{"n_layer": 16, "d_model": 96, "n_head": 2, "n_kv_head": 2, "head_dim": 64, "d_mlp": 384, "vocab_size": 1495, "activation": "silu", "norm": "rmsnorm", "norm_place": "pre", "norm_eps": 1e-05, "positions": "rope", "rope_base": 10000.0, "rope_fraction": 1.0, "qk_norm": false, "attn_scale": 0.125, "bias": "none", "tie_embeddings": false, "parallel_block": false, "init": "orth", "init_std_qkv": 0.0387, "init_std_o": 0.0, "init_std_up": 0.0387, "init_std_down": 0.0, "optimizer": "soap_variant", "lr": 0.00443, "beta1": 0.95, "beta2": 0.95, "weight_decay": 0.17, "lr_head": 0.00775, "grad_clip": 0.5, "warmup_steps": 200, "schedule": "wsd", "decay_fraction": 0.948, "decay_shape": "linear", "final_lr_fraction": 0.0, "batch_tokens": [16384, 32768, 49152], "seq_len": 1024, "doc_mask": true, "train_tokens": 123600000, "steps": 4208, "dataset": "wikipedia_en"}
Each number is 128 + 32 x the weight over its row's rms, rounded and kept within 0 to 255. Layers, rows and columns count from 0. The size above them is the row's rms in percent of the matrix's.

# layer 2 MLP down (transposed), 384x96, rms 0.0897, rows 200-235, columns 0-95
size [105  98  96 107 107  93 112 102 111 103  95  94  90 109 112 101  96 111  95  92 109 103  99 125  98  97  95  97 109 107 100  95 109 100  91 111]
[[164 101 135 120  77 129 126 125 145 123 124 118 135 181 147 124 146 181  79 169 182 159 106 169  99  36 154 167 101 104 151 105 139 152 135 160  98 131 173 126 133 116  99 101 103 116 105  92 138  90 126  97 128  98 181 124 131  66 100 149  76 132  90 109 118 131 140  98  91 105  75 177 144 192 142 154 115 148 119 114 145  71 214  86 103 132 131 100 140 120 139  92 143 202  88 141]
 [ 87  72 106 114 118 110 126 136  94  99 119  75 135 174  83 140  55 129 138 108 163 184 128  81 159  39  83 143 190 141 119 122 145 194 179 117 142  87 140 109  95 128 107  89  67 142 122 195 130 135 126 120 151 159 131 132  97 142  99 160  68 165 187 150 176 120 109 122 102 156 137 115 190 104 130 140 123 161 112 156 103 135 123 127 114  88  74 163 148 153 140 153 107 156 137 133]
 [134 124  97 146 112 127 125  89 101 133 140 122 115 163  45  97 145 151  81 101 137 104  98 102  50 137 120 163 109 204 119 151 134 150 121  87 112 120 121 169 153 124  97 105 157  92 127 109 147 123 136 140 113 150 124 179 205 132 106  54 158 178 111 151 157 153  94 124 145 163 177 153 151 119 130  78 170 132 106 108 163 131 128 136 159 165 118  76 125 206 141 188 202 135 114 163]
 [154 107 121 152 105 106 151 146 134 146  98  90 119 132 166 114 183 174 131 154 107 129 164 137 156 107  78 165 174 127 146 148 148 156 184 134 160  84  98 125 167 163  82 135  78  95 145 132  98 117 101  96 120 175 118  90 152 140 168  95 145  89 146 175 115 148 168  75 183  75 126 147 161 117 135  69 120 138  41 146 152 138 119 113  94  69  87  80 113 130 171  86 135  59 160 134]
 [132 106 157 159  92  95 115 144 113 106 143  78 134 160 154 120 175 157 133 131 133 101 159 149 139  93 111 132  88 139 145 190 154 113  98 158 139  80 101 129 136 141  72 106  78 147 107 134  93  67 159 131 148 116 152 121 145 107 139 129 150  77 137 183 174 108 135 119 155 157 124 169 165 109 207 114 144 110 122 191 125 197  90  59  69 114  85 150 149 128  82 107 213 137 105  86]
 [121 123 193 145 152  70 137  97 126 135  92 158 179 121 156 121 130 102 124 110 107 152 142 122 112  79  87 104 166 158  93 108 166 147 107 159 146 102 111 157  98 124 154 146 148 140 184 115  91  57 118  42  92  98 120 120 109 122 105 109 135 120  76 133 118 189 120 107  79 107 136 114 163 115  91 141 137 130 143 143  30 162 124 126  73 129 118 168 180 199  65 115 102 141 119  93]
 [107 129 155 164 177 134 103 134 118 115 126 129 197 127  72  95  65 164 155  46 141 177 171 121 158 164 107 114 116 142 155  35 111 142 108 135 170 131 177 156 168 141 163 119 139 150  79  80 143 121  95 173 159  82 145  99 154 108 166 113 154 168 127 113 139 105 138 156  69  85 157 146  70 138 155 142 139 145 152 112 178 147 100 137  94 118 147  94 126  77 118 167 100 114 159 107]
 [109 111 110 154 114 104  92 119  96 189 166  93 146  89 148 114 188 107 100  84  62 101  50  60 113 131 125 156 109  87 174 137 131 103 142 162 132  92 110  82 170  82 146 157  76 126 158 127 119 136 106 169 159 160 145 120  93 159 132  84 119 135 170 150 135  96 127 106 189 173  63 157 119 120 169 133 177 156 130 102 115 120 148 162 110 164 131  76 131  93 179 154 157 149 162 136]
 [171 133 137 111 117  99 200 125 130 158 167 117 185 133 104 159  89 129 112 115 188 111 166 124 165 152 107 152 130  96 134  74 151  46 113 151 137 144  50 157 124 155 129 103 198 166  95 137 104 100 100 141 166  97 141 130 160 137 119 141 169 155 105  99 138 109  77 128 114 175  80 109  92  97 144 128 163 157  98 147 126 132 110 130 164 155 121 119  64 189  84 162 146  76 187 146]
 [199 129 170 142 116 125  93 157 116  83 131 126 141 160 141  88 152 164 121 127 136  71 114 105 117 118 109 154 131 182 158 122 165 133 100  46 138 125 138 127 102 108  69 150  84  90 142 169 119 103 140 130  71 127  85 153 139 112 121  55 186  70 117 122 165 109 140  26 107 133 156 101 123 176  95 186 134 125 131 117 155 119 122 134 130 125 135 161 139 190 155 190 129 105 141 174]
 [123 137 131 134  96 132 158 107 152 103 124 134  97  91 113 135 129 148 177 175 127 110 121 117  41 114 103 153 120 164 115 173 149 132 105 155 160 122 160 194 185 105  93 181  85 142  92 148 154  63 110 165 118 116  92 107 127  95  70 138 186 111 132 168 191 194 163  90 139 126 129 120 111 159 113 154 106  52  77 174  82  98 148 121  95 182 147  97  90 135 117 110 132 132 155 130]
 [105 128 127 100  42 123 156 119 100 155  83  77 171 120  94 143 111 172 146 111  91 118  97 166 114 150 139 122 111 134 139 150 152 161 136 121 107 110 108 115 207 152  93 116 105 165  94 135 117 207 101  89 130 154 184 162 147  66 124 110 106 107 157 163 151 180 107 157 154 165 152 197 139 119 156  97 102 185  95  90 133 128 127 113 167 108 162 107 147 155 186  67 187 119 133 133]
 [155 117  74 123 109 105 106 108 115 184 112 134 181  98 102 117 144 104 224 125 143  86 105 130 185 141 149 169  97 151  48  94 160 122 133  85 162 136 132 124 101 181 121 112 170 127 139 125 109 138 109  86  98 158 115 160 158 113 118 167  91 118 114 148 129 168 163 161 108 134 140 155 168 146 100 122  89 137 156 169 145  81 164 110  87 106 158 112 156  83 146  91 109 133 232  86]
 [ 85 152 109 139  95  90 123 109 164 166 138 118 120  73 163 116 132 112 143 159  82 187 118 133 186 168 194 129 159  87  97 100 153  94  82  98  86  80 129 159 141  32 150 127  91 110 158 136  90  85 140 122 109 207 130  90 124 119 106 121 108 151 156 131 149 135 112 165 160  98 174 115 132  91 124 176 119 111 122 147  87 127 135  89  96  83 197 145 161 151 106  86 112 150 122  98]
 [ 68  78 173  87 126 143 185 130 164 154  62 152 101 133  97 106 129 186 118 166 155 111 152 147 168 147 106 143 169  63 102 109 117 154  90 105 141 160  87 110 133 110  30 138 111 123  86 140 141  90 118 162 185 116 158 122 122 160  52 157 163 132 150 110 118 214 169 137 141 135 144 104 125 118 118 121 127 113 145  92 169 159 169 152  78 149 157 104 135 127 126 138 101 142 143  93]
 [ 96 120 171  83 147 143  96 142 133 129 121  39 107 163 161 185 165 171 152 127 145 120 131  91 201 122 100 110 137 161 145 136 198  93 120 131 121 125  67 102  84 106  92 114 154 155 101 139  60  66 131  90 145 157  97 165 159 100 113 113 176  82 104 119 128 170 110 139 101 128 152 102 177  76 108 145 156 107 151 177 129 122 151 152 126 168 118 143 132 158 189 129 179 130  85 127]
 [146 146 121 131 135 142 169 105 136  41 100 145 177 158 119 127 100 114  97 109 103 131  86 121 120 136 132  77 125 158 182 144 129 117 162  97  81 158 121 110 120 134 211 138 100 160 172  73 176 105 113 140 148  44 105 127 201 132 160 119 215 152  88 174 151 146 123 143 157 110 134 138  85  89  96 114 151 162 112 120 178 125 137 159 148  87 168 132 132 178 150  81 115 132 106 119]
 [ 97 140 132 111 108 129 128 196 167 132 179 135  65  63  84  78 112 118 146 177 164 158 112 111 121 169 153 127 110 112  94  75 129 160 119 164 158 141 139 119  99 150 126 163 181 115 160  86 119 175 160 124  99 113 128 132 191 107 205 152 187 128 102 121  91 107 114 148 192 133 180 113 172  69 110  67 137  97 124  90 146  89 124 123  86 103 102 147 145 107 100 127 158 121 141  93]
 [146 112 124 162 125 145 168  89 142 147 108 141 124 102 111 144 114 106  68  84 151 144 154 105  97  41 143 178 117 188  74 156  98  97  96 169 146 118  90 115 117  94  95 132 155 156 116 129 153  97 141 163 174 142  82 165 166 109 111 141  52 156 144  89 166 115 134 159 129 112 125  97 101 175  91 159 140 110 165 163  94  74 170 139  83 114  89 162 101 152 148 157  43 151 132 105]
 [141  89 138  94  99 189  56 209 166  96 115 119 178 141 154  84 134 137 117 167 131 107 118 148 110 120 119  97 142 137 177 120  80 148 144 159 107 146 143 124 123 122 118 147 128 102 113  96 155  81 147 160 102 154  93  98 161 181 125 111 133 121  93 103 109 105 137 115 116 212 116 173 151 171 118 109 134  72 193 166  98 102 108 130 147 178 169  87 123 143 126 147 167 221  92 106]
 [144 168 121 138 102 109 123  90 145 126 116 168 123  73 112  64  79 153 112 136  90 168 153 140  95  97 166 164 150 134  79  88 137 110 124 137 138  94 141 133 212 120 133 102 178 138 115  87 168 201 137  66 128  82 125 162 104  83 113 165 138 146 112  75  86 130  72 132 187 190 146 129  93  90 128 139 122 100 102  98 147 130 142 102 153  91 161 106 112 113  55 126 153 136 169 159]
 [105 170 128 121 129 119 134 163 104 164 129 133 141 127  92 141 153  97  60  86 171 183 108 168 129 104  87 108 179 107 155  84 109 115 104  95 105 140 142 147 154 113 114 162 178 142 125 110  96 143 155  97 131 117  89  88  77 127  72 138 140  60  98 116 101 117  87  93  82 101 142 152 107  78 117 119 141 139  58  78 146 135 149 156  68 107 120 164 153 137  99 146  39 196  89 146]
 [146 142 144 111 137  81 138 123 139 120 144 107 118 125 149  50 135 172 180 101 143 113 124 122 114 103 119 140 127 126 122 173 137 162 121 155 124 146 124 144 152 145 152 163 194  83 124  58 163 126 143 138 160  70 134  71 141  82  45 125  47 156 135 129 119 149 169 104 104 134 104 161 111 139  98  99 181 152 137 126 123 133 170  58 107 169 156 207 132 174  79  86 175 105 104 123]
 [181 104  83 154 146  99 103 163 154 133 160 136 158 153 116  91 119 101 132 149 145 112 192 192 146 154  68 170 113 156 105 126  98 120 135 146 122 119 120 179  91 138 126 183 103 106 203 164 126 134 120 154 122 158 123 115  72 186 136 155  82 126  99 124 167 122 147 149 144  79 120 158  83  92 185 183 161  91 167 140 115 149 123  95 154 168 114 119 132 151 149 186 108 216 101 110]
 [152 104 172 113 105 144 142  98 106 140  91 171 109 147 122  90 137 132 126 125 169  98 172 158 186  57  97  39 158 196 132 114 135  80 150  67  63 145 167  71 138 100 115 115 166 117 168 147  95 140 120 126  69 124  73 124 110 111 118  86 171 158  84  87 139 109 136  81  90 116 145 144 104 142 123 115 150 100 152 111 164 150 134 157 152 112 138 140 187 179 103 104  93 100 119 131]
 [128 147 124 147 192 125 143 149 108  77  94 117 168 205 108 193 195 205 109 111 161 146 135 103 113 152 190 171 131  99 147 153 104 109 158 140 118 171 141 146 156 137 137 180 151 139 163 125 105 147 164  78  76 156 110 214 121  84 105 151 111 126 115  91 111 118  98 162  88 132  89  88 176 150 171 115 101  77 143 110 141 130 167 130 138 145 169  97 146 156 143 120 129 164 142 145]
 [114 167  60 153 164 130  93 123 123  67 139  82  69 119 120 138 179 124 171 139  98 111 127 125  95 114 151 117  80 136 109 132 158 138  71 128 130 142  81 125 134 161 178 183  88 186  91 118  95  80 122 158 116 196  84 136  87 140 113 145 218 119 114 114 133 165 149 117 153 136  81  78 145 160 118 133  81 138 125 176 109  93 102  91 163 136 100 129 116 171 143 159 156  79 163 130]
 [162  89 141  83 162 146 107 153 105 115 130 125 149 137 147 145 115  80  72  95 144 164 102 127 155 125 176  91  94  84 175 156  93 142 156 121 117 116 126 101 185 147 104  91 136  77 165 170 162 109 112 133 133 136 155  86 133  98  72 145 179 175 150 162 128  91 129  98  43 126 131 118  74  88 173 139 108 135  93 176 133 131 143  71 156 117  84 174 134 108 180  97 154 172 178 172]
 [138 129 136 106 112 100 138  99 112 153 114 120  80 157 168 192 103 156 120 101 177 109 142 136 129 138 127  11  87 177 170 137 102  82 142 100  98  48 119 107 147 162 126 114 141 107 131 209 185 131  81 190  91 110  95 157 141 184 173 140  90 134  83 115 139 118 145 126 161 154 107 166  77 130 133 123 117 138 121 114 132  89 145 107 157 140 137 120 141 122 129 190 136 144 119 183]
 [123  88 116  97 167 119  90 136 192  72 100 116  90 106 105 175  82 162 203  91 171 146 165 113 153  79 164 126 121  98 156  98  93 137 104 153 151 144 134  79 149  70 193 131 193  89  88 148 136  99 161 138 183  99 136 109  99 130 108 159 104 161  81 150 133  99 171 100 168 126 112 129 159 123 131 128 157 110 110  90 112 147 124 115 188 157 158 129 130 175 117 104  63  87 133 118]
 [108 144  95 219 150 168 125 123 127 108 145 199 136 129 125 127 105 105  87  88  56 126 106 107  74 157 122 127  96 117  93  98 123 160 122  82 141 140 205 168 174 151 134 117 133 114 101 112 123 177 227 127  93 153 146 123  79 110 154 104 143 114 154 129 130 124 190 185  87 145 165 150  97 115  64 121 107 137 144 103 141 137 109 132 103 110  93 141 141  67 130  97 144 157 167 105]
 [191 182 116 162 163 139 120 173  91  92 146 142 136  88 131 147 146 101 170 155 164 109 105  83 117 145  77 137 151 116 126 106 137 108 107 155 104 155 135  96 149 144 123 145 108 121 124  99 187  82 132 114 221  99 141 185 116 116  94 161 118 128  97 136 148  69 104  79  98 149 114  97 203 148 158 142 176 157  78  77  95  77 123 122 133 127 135 180 210 112 113 163 159 119 132 129]
 [125 110 158 110 141 124 165 132 111 128 129 161 130 107 170 131 127  87 139 131 191 174  84  41 130  99  73 115 185  97  78 164 149 131 132 173 138 123  87 129 119 140 118 112 120  92 134 161 120 164 106 139 133 145 152 146  87 127 120 135 148 144 175 190 117 124 143 201  78  70 120 144 187  76 164 105 100 167 126 201 134  87 126 160 137 108  67 157  95 140 109  85 130 131  75 170]
 [ 68 104  60 108  77 132 147 145 134  80 126 166  82 138 176 133  68 172  59 121 121 117 103 110  94 118 150  63 145 137  93 146 156 119 118 107 124 124 128  91 186  56 122 156 180 115  98 141 192  88 105 139 105 131 128 106 100 140  64 144  94 133 122 128 154 110 123 136 153 134  98 120 118  89 132 173 163 171 137 112  81 110 123  86  82  79 152 117 135 141 138 160  98  88  57 134]
 [160 135 140 142 151 136  89 146 118 123 167 120 148  89 173 121 145  84 103  89 100 122 130 118 144  97  98  91  96 165 109  89 120 152 142 145  99 102 104 110 128 187 123 194 169 131  71 168 188 111 152 119 110 140 130 149 156 146  59 133 187  83 188 127  47 127 185 126 117 116  98  89 159 145 121 116 116  90  66 190 122 148 184 125  99 119 142 155 155 168 148 194 154 134 106 115]
 [122  45 120 136 116 132 122 135  87  91 156 117 140 120 101 181 113 120 124 179 128 106  97  68  65  61 132 103 129 108 118 126  84 138 127 128  80 117 144  98 142 154 174 132 119 152 177 103 166 150 191 140 144 170 103 122 154 145 160 107 196 154 153 122 144 170 172 139 156  93  55 132  88  92 134 139 113 114 126  71 135 114  88 182 160 160 167 181  68 130 102 129 103 105 169 121]]
# layer 2 MLP up, 384x96, rms 0.0942, rows 201-236, columns 0-95
size [106  95  99 108 100 100 111 104 106 102  97  78  97  97 104 100 105  97  98 100 100 112 111  95  99 100  96 107 110 105  85 107 104  90 112  93]
[[ 93 168 157 138 131 168 110 105 130 119 131 156 165  98 102  81 155  37 117 183 182  39 121 156 155 153 142 146  58 107 158 117 136 149 136 138 118 103 139 135 113 146 187 146 178 128 109 159 108 167 161 165 158 178  48 150  99 112 168 159 137 156 147 145 138 116 175 158 107  98 130  99 139 145 134 164 121 143 155 112 175 134 117  69 153 144 134  77 165 121 107 143 143 189 104 118]
 [128 149 117 144 153 111 145  74  67 227 138 103 155 138 140 126 167  81 110 138 143 142 166 147 173 169 120 184 148 105  90 138 124  94 228 142 120 113 183 142 152  85 182 146 120 169 151 145  90 154 112 142 119 121  96 106  62 181 123 114 104 112 145 117 161  80 127  80 174 122 172 124  98 105 171 155 103 140 157 176 107 126 132 163 154 116 145 104 124 105 136 109 125  73 164 142]
 [ 87 143 132 139 176 109  89 113 130 139 141 185 131 178 164 142 114 119 145 140  92 148  91 104 160  64  95  95 112 125 153  76  81 116  91 133 163 139 118 134 105 140 169  99 120  59 135  52 119  86 111  30 102 166 158 100 144 132 158 117  89  71 119  87  72 123 195 126 160 106 141 147 127 164 131 112 125 145  98 117 118 100 127 166 118 116 141  99 119 106  51  90 174 133 108 142]
 [137 125  85  39 110  98 164 180 113 165 113 112 147 137 115 120  62 131 100 127 137 191 115 108 115 114 137 135  75 124 110 160 147 113 155  73  44 150 110  66 151  96  99  97 115 164 116 145 112 127 110 178  67 141 121 110 130 174  88 188  97  75 157 136 164 128 134 150 141 128 150 110 104 169  78 156 123 153 114 110 148 149 171  96 122 128 114 175  86 100 179 147 114 100 144 182]
 [136 123  97 141  93 114 125 180 133 162 123 159 130 134  24  91 137 109 141 107 146 144 147 135 141 146 142  88 101 135 165 118 170 160 124 127 180  97 115 127 138  88 131 183 121 125 155  89 184 127 150 110 203 182 113 145 136 147 145 118 136 107 159 135  87 126 173 186 100 163 174 166  83 138 129 148  84 122 147 150 157  89 127  36 143 110 151 108  55  93 110 140 162 193 139 122]
 [109 162 112 102 178 106 125  84 155 110  92 118 113 133 134 115 125 166 173 151 153 124 147 141  85  66 167  93  37 123 130  79 175 125 169 175 145 128 120 196 132  78 119 171 114 107 128 223 134 150 126 145 123 134 149 117 108 146 129 142 161 167 140 195  78 108 198 152  87 105 136 101  91 156 124 172 128 115 150 114  84 103 119 101 105 157 179 107  93 103 116 149 114 149 167 112]
 [146  95 175  64 108 118 122 118 147 177  77 188 131 100  97 125 118 168 153 185  93 106 116 131 125 134 153 148 129 115  92 107 146 144 162 174 138  65  93  84 114 148 147 135 125  78  57 123 144  73 192 156 156 110 169  62 130 105 142 110 146  99 128 133 162 144  65 147  86 118 107  81 140 120 136 173  71 127 160 168 126 128 163 138 131  93 124 165 166  83 147 129 153 187 164 129]
 [107 133 157 120 124 135 143 159 160 120 129 166 109 130 130 164  88  35 117 115 145 167 160 125 111 138 149 164  55  98 139 133  98  88 131 106 114 159 137 106 106  58 161 104 125 139  69  87 185 144 177 168 140 162 110  95  82 107 138  91 143 121 116 104  73 114 121  47 132 183 152 108  71 127 120 105 147 127  83 104 145  73 141 147 162 118 151 104 105  79  81 109 162 129 134  67]
 [ 57 189 154 139 102 180 111 159 137 143 124 140 163  87  75 134 126 122 120  97 174 134 138 136 144 170 148 110  85 133 170 135 103 165 177 121 111 176 122 117 135 134 125  85 106  61 186 151 144 151 160 209 128 180 141 132  75 158 133 177 128 150 149 122 139 151 150  75 161 107 165 127 168 160 128 147 106  83 137 135 108 179 139 119 138 104 125  63  80  87  97 171 173 127 156  87]
 [151  25 182 166 162 116 127 158 109 114 114 142 196 164 190 143 147 101 124  95 123 108 148 111 125 103 141 142 120 117 112 110 108  97 184 103  24 101 147 106  97 103  96 137 167 121 135 157  80  92 127 105 156 134 148 130 125 159 163 114 127 138 164 134  62  82 119 135 122 184 178 111 172  96 188 110 138 164 127 189 153 133 113  97 106 103 127  91 140  95 148 146 125 143  86 140]
 [157 152 150 141  89  99 177  94 110 161 113  92 159 146 126  78 123  54 167 148 148 144 147 129  96 186 140  68  87 164 181 149  89 115 133 145 110  83 103 151 108 136 115 135 132 102 170 131 114  71 149 121 110 102 150 196 116  81 121 150 110 114  81 156 142 126  80  88 101 147 147  74 121 132 140 170 148  78 154 120 143 141 122  63 114 101 130  56  87 169 184 120 102 145 152  74]
 [ 80 100 124 111 152 150  97 101 207 105 128 133 137 106  99  89  84 105 134 136 138 173 163  71 120  88 107 147 124 128 101 132  98 109 187 176 144 109 160  72 110 159  73 123 134 145 120 154 130 114  83 146 166 104 107 153 145 104 112  91 145 118  81 104  24 104 173 171 169 143 166 135 168 169 177 185 172 130 143  91 111 155 163 128 131 125 141 158 131 129 153 146 109 126  65 170]
 [159 181  93 104 138 111 127 167 143 112  82 107 139  85 128 181 114 144 117 175 167  69 163 136 137 172 141 121  84 112 195 196 102 168 153 123 147 173 130 141 104 157 152 139 149 156 105 112 117 179 201 143 100 106 145  87 110 129 153 163 118 101 152  89 125 205 158 129 150 116 105 123 148 149  93 129 109 122 128 127  57 104 177 123 113 115  95 135 177 135 132  39 113 133 185 109]
 [128 135 162 180 139 126 133 122 182 161 107 104  49  93 164  78 138  96 112 112 133 115 178  78 104 147 145 176 109 196 150 106 141  86 117 124  96 148 143 129  84 123 114 128 163  82 109 126 205 177 149 133 143 112 166 131 147 150 154  70 143  96 121 106 124 133 133 197 127 177 134 137 111  91 121 108 125  76 137 136 196 176 169 109 160 108 125  73 106 105 133  70 153 122 137  66]
 [130 144 110 170  56  81 131 102 144 155 112 152 113 161 133 123 185 178 143 110 102 153 135 127 161 120 127 125 129 116  78 135 140 147  91  88 164  77 166 147 149 127 142 173  62 111 163 136 102 167 155 109 132 116 168  75 150 130 179  76 111  60 163 104 154 118 211 127 105 121 125 146 103  82 144 137 137 153 126 119  65 116  86 119 173 111 102 153 106 178 117 119 131 137 206 188]
 [101  93 141 108  88 149  95 156 157 150 119 201 146  98 115 183 117 121 117 100 241 112 168 139 140 120 116  97  59 123  96 130 156 112 128 200 154 152 109 126 190 104 137 137 105 117  63 132 164 171  88 178 166 113  94  73 114  78 177 126  84 102 121 124 125 119 153 140 103 119 133 156 144 133 125 128 170  86 131 122  92  88 119 140 183 103 104 142 123  99 172  99  95 156 138 134]
 [151  91 134 161  76 107 141 131  80 126 101 172 171 134 109 118 106 159 138 170 168  74 107 121  69 133 120 131  63 146 130 102 147 188 142 141 131 116 159 202 108 160 138  77 131 125 183 114 139 166 106  94 117  36 117  96 119 162 212 121 174 124  75 138 129 117 160 143 169  97  56  78 112 141 152 115 170 139 129  92 136 136 133  91 129 148 109 110 146 107 120 180 112 131 145 136]
 [147 124 158 113 143 147 107 143 158 155  75 160 206 128 171 133 168 172  75 135 120 121 136 123  60  83 112 109 113 175 124  96 122 106 125 149  68 147 158  69 135  96 128 135  55 118 173 147 181 118 127 120 134 128 161  95 109 150 158 141  77 164 118 147  69 108 118 133 144 129 169 125 138 197 103 167 133 157 170  73 143  69 142 139 174 137 151 116 148  95 134 146  70  81 169 140]
 [148 202 158 182  85  83 164 176 178 137 130 154  97 110  93 110 127 159 136 140 122  97 163  95 104 172 153 199 138 100 147 139 169  50 168 100 109 115 114 111  93 147  65  99 117 104 165 127 171 138 103 118 109 171 117 118 163 144 177 131  85 154 118  94 140 159  75  65 112 143  92 142 177 143 123  93 118 128 131 114  93 145 126  85 174 116 113  88 152 115 145  93 141  73 142  91]
 [ 93 114  81 154 187 202 124 104 152 148 128 107  86 115 171  97 178 170  68 141 184 147 123  86 150 127 122 178  94 213 114 147 110 142 102  83 132 181 115 109 129  99  69 120 128 107  76 108 197 119 127 167  78 110 101 162 145 155 133 119 117 125 107 121 125  65 144 122 116 137 164  98 110 159 131 122 144 172 136  98 121 134  95 121 141  55 101 168  79 128 128 133 145 128 177 146]
 [114 124 137 162 139 101 164 109 107 113 157  72 147  73 120 112 112 105 148 153 134 170 138 154 105  83  97 152 123 110 115 147  99 123 148 150 115 116 125  80  66 143 138 103 146  89 196 135 109  36 113 186 118 105  77 131  97 179 134 126 117 101  77 166 123 181 104 124 185  96  63 139 157 116 154 105 179 129  72 136 148  32 136 152 124 123 168 135 146 129 173 124 113 120 164 156]
 [134 129 103 104 116 147 147 114 188 138 120 121 120 176 105 139  88 164 109 120 148 132 121 136 105  71  89 219 109 109 136 114  98 154 143  87 155  87 108  98  94 117 128  98 151 150 135 118 199 139 132 136 129  78 171 107 151 159 175 144  99 181 133 185 210 112  97 124 155 139 144 149  35  87 117 166 119 125 108  65 117 107 113 171 160 153 165 142 110 187 101 130  96  99 148 106]
 [131  85 162 142 104 144 179 154 155 136 133  97  86 132  83 133  78 175 179 159 151 112  80  98 165 126 179  71  76 112 102  77 113 163 163 125 142 152 152 155  96 163  95 156 157 116 140  50 121 130  85 129 158 120 145 134 189 189 152  86 115 147  70 147 144 105 106 120 193 123 115  59 101  74 120 144 123 123 100 142 107 140 155 169 158  87 115 153 141 106 151  89 120 128 139  89]
 [124  96 142 117 124  90  62 178 148 196 157 157 155 156 126 133 127 120  99 113 123 189 134 179  58 149 181 134 120 115 142 128 151 128  83 145 102 143 132 146  94 105  53 129 151 136 119 176  85 126 108 104 109 130 138 113 147 114  80 101 198 122 113 192 136 148 154 120 147 132 197 124 141 105 154 129 137 171 120 113 116 141  95 141  47 100 174  97 121  94  98  73 137  99 105  55]
 [ 89  64 165  93  75 153 153 137 172 158 133  59 161 193 156 133  91 115  70 117 157 153 159  93 134 155 125 134 144 121 113 105 158 170 139  94 108 131  50  96 124 206  91 109 127 161  80 166 130 126  48 159 139 134 144 147  83 180 123 138 154 158 125 134 169 129 108 121 149 100 117  82  86 145 149 127 124 173 100 157 101 108 124 122  96  97  66  84  95 127 101 126 128 143 111 117]
 [ 77 156 158 145 180 145 146 118 172 150  84  61 158 136 130 158  54 140  92 149 147 155 161 124 120 149  86 124 164 117 162 110 120 112 156 142  88  74  69 116 130 105  93 126 236  90 139 113  80 125 143 137 170 108 129 189 184 139 168 147 170 150 165 159 143 118 151 171  86 127 160 124 127 135 115 140 105 107  78 168 127  82 120 155 117 125 134  80 178 124 132 155 132  98 110  91]
 [123 124 153 129 175 134 149  84 164 113 143 130 109 144 152  95 152 157 151 182 138  77 147 177 160 178 123 158 149 116 100  94 115 119 149 124 156  95  86 172  78 164 150  68 120 107 101  96 121  86  80 104 141 110 156 143 158  82 145 120  66 113  91 169  70 116  98 131 157 137 104 103 146 145 149 147  51 183 134 112 148  72 140 143 145 101 127 106 125 105 174 174 149 165  94  38]
 [117 127 142 100 145 103  79  72 130 142 119 191 112 147 103 122 107 105 133  96 104 107 130 151 141 105  95 178 104 172 146 141 131  97  78  89 104 112 115 134 114 152 135  82 174 100 137 125 128 116  68 196  86 113  80  86 100 152 112  76 113 107 118 138  87 157 174 176 107 167 168 102 108 147 111  49 152 148 138 123  65 132  95 124  92  84 130 176 192 168 124 124  84 148 181  88]
 [139 155  80 134  64 101 107 166  95 109 161 116 164  96 172  81 103 116  68 134 131 102 125 184  77 169  89 182 111 134 129 110 122  85 122  75 131 188  85 149  87 205  85 101 102 132 155 130 153 176 177 132 139 158 133 160  78 170 141 163  96 113 144 135 160 134 125 211 139 131 144 112 129 150 138 142  71 131 142 132 151 162 100 113 130 102 104 104 140 112 133 163  57 129 155 131]
 [124  75  73 174  96 159 114 100 127 127 141 147 137  96 109 119 134  84 166 127 101 134 143 200 119 101 157 187 127  92  98 195  88 147 116 151 115 126 109 167 137  96 118 125 123 129 112  87  97 155 136 145 110 129  86 167 173 209 153  44 124  63 135 125 147 125 164 137 134 140 113 121  86  99 131 164  60 154 136  85 156 142  94 160 135 166 150 131  58  84 100 110 122 184 135 110]
 [ 75  81 175 118 116 200 104 135 107 156 117 126 125  97 103 166  96 101 164 140 132  95 175 128  95  83 130 173 121 115 114 133 149 148 151  82 137 145 154  85  77  90 145 173 135  84 148 209 155 123 130 131 162 165  86 155 108 157 102 133 100 125 117 123 177  86 101 176 125 130  74 126 132  57 129 123 135 133 117 111 162  84  49 153 143 156 193 138 162 154 101 124 133  91 127  72]
 [129  88  93 134 105 173 161 105 123 135 152 150 149 107  66 104 127 144 188 110 114  71 171 169  88 128 149 146 100 137 183 121 123 176  86 164 136  69 183 113  93  42 114  90 160 161 158 110 149 141 120 165 147  97 135 107 173  82 103 146 107  96 159 142  81 157 144 132  94 129 163 149 153 113  91 124 164  68 174 104 106 173 118 133  72 107 124  64 112 154 136 160 149  95 135 144]
 [117 147 154 140 189  76 168 119 112 202 122 109  78 133 147  91 117 134 182 145 171 141 115  93 136 142  95 118 129  65 134 199 122 111 126 126 152 157 168 154  98 108  95 111  38  43 155 145  51 144  71 137 128 133 110 133 148 124 147 132 101  68 132 142 107 163 133 134 113  91 130 145 161 130 164 105 137 150 104 169 157  84 104 123 124 130 127 127 139 143 194  98 157 182 163 115]
 [ 99 135  95 178  76  88 107  68 142  76 128 158 104 125 115  78  68 137 112 136 169 132  89  92 112 142 146 149  81  95 145 125 139 135  51 129 109 146 144 148  97  93 184  74 141 122 146 157 107 145  62  75  66 176 193 137 106  85 134 161 142 144  89 111  83 122 112 115 143  78 122  92 111 148 114 152 110 110 163  77 101 126  70 100 143 106 130 160 157 117 133  87 138 101  90 140]
 [127  93 145 183 176 129 133 154 168 156 127 136  86 109  42 161  83 144 118  51 101 173 137 130 132 138 137 120 111  86 155  78 146 176 110 110  99  56 125 130 113  53 160 167 110 138 144 169  44 164 124 149 126  89 111 131 134 125 126 155 123  93 101 125 101 135  99 110  99  83  92 101  67 152  70 151 177 121 143 102 146 105 143 144 112 145 125 100 134 153 139 112  81  85 113 165]
 [127  86 147 149  86 124 197 156  94 176 102 116 166 161  76 134  99 173  51 138 224 191 111 111 161 156  91 143 129 176 104  92 131 106 125 148 141 110 110 129 134 119 102 100 117 121 111 113 111 131  57 151 147 163 126 115 154 114 169 109 173  88 152 119  87  76 111 140 161 123 136 178 130 136 110  86 151 133 116 134 178 108 130 106 159  84 110 117 130 122 123 183 156 164 166 199]]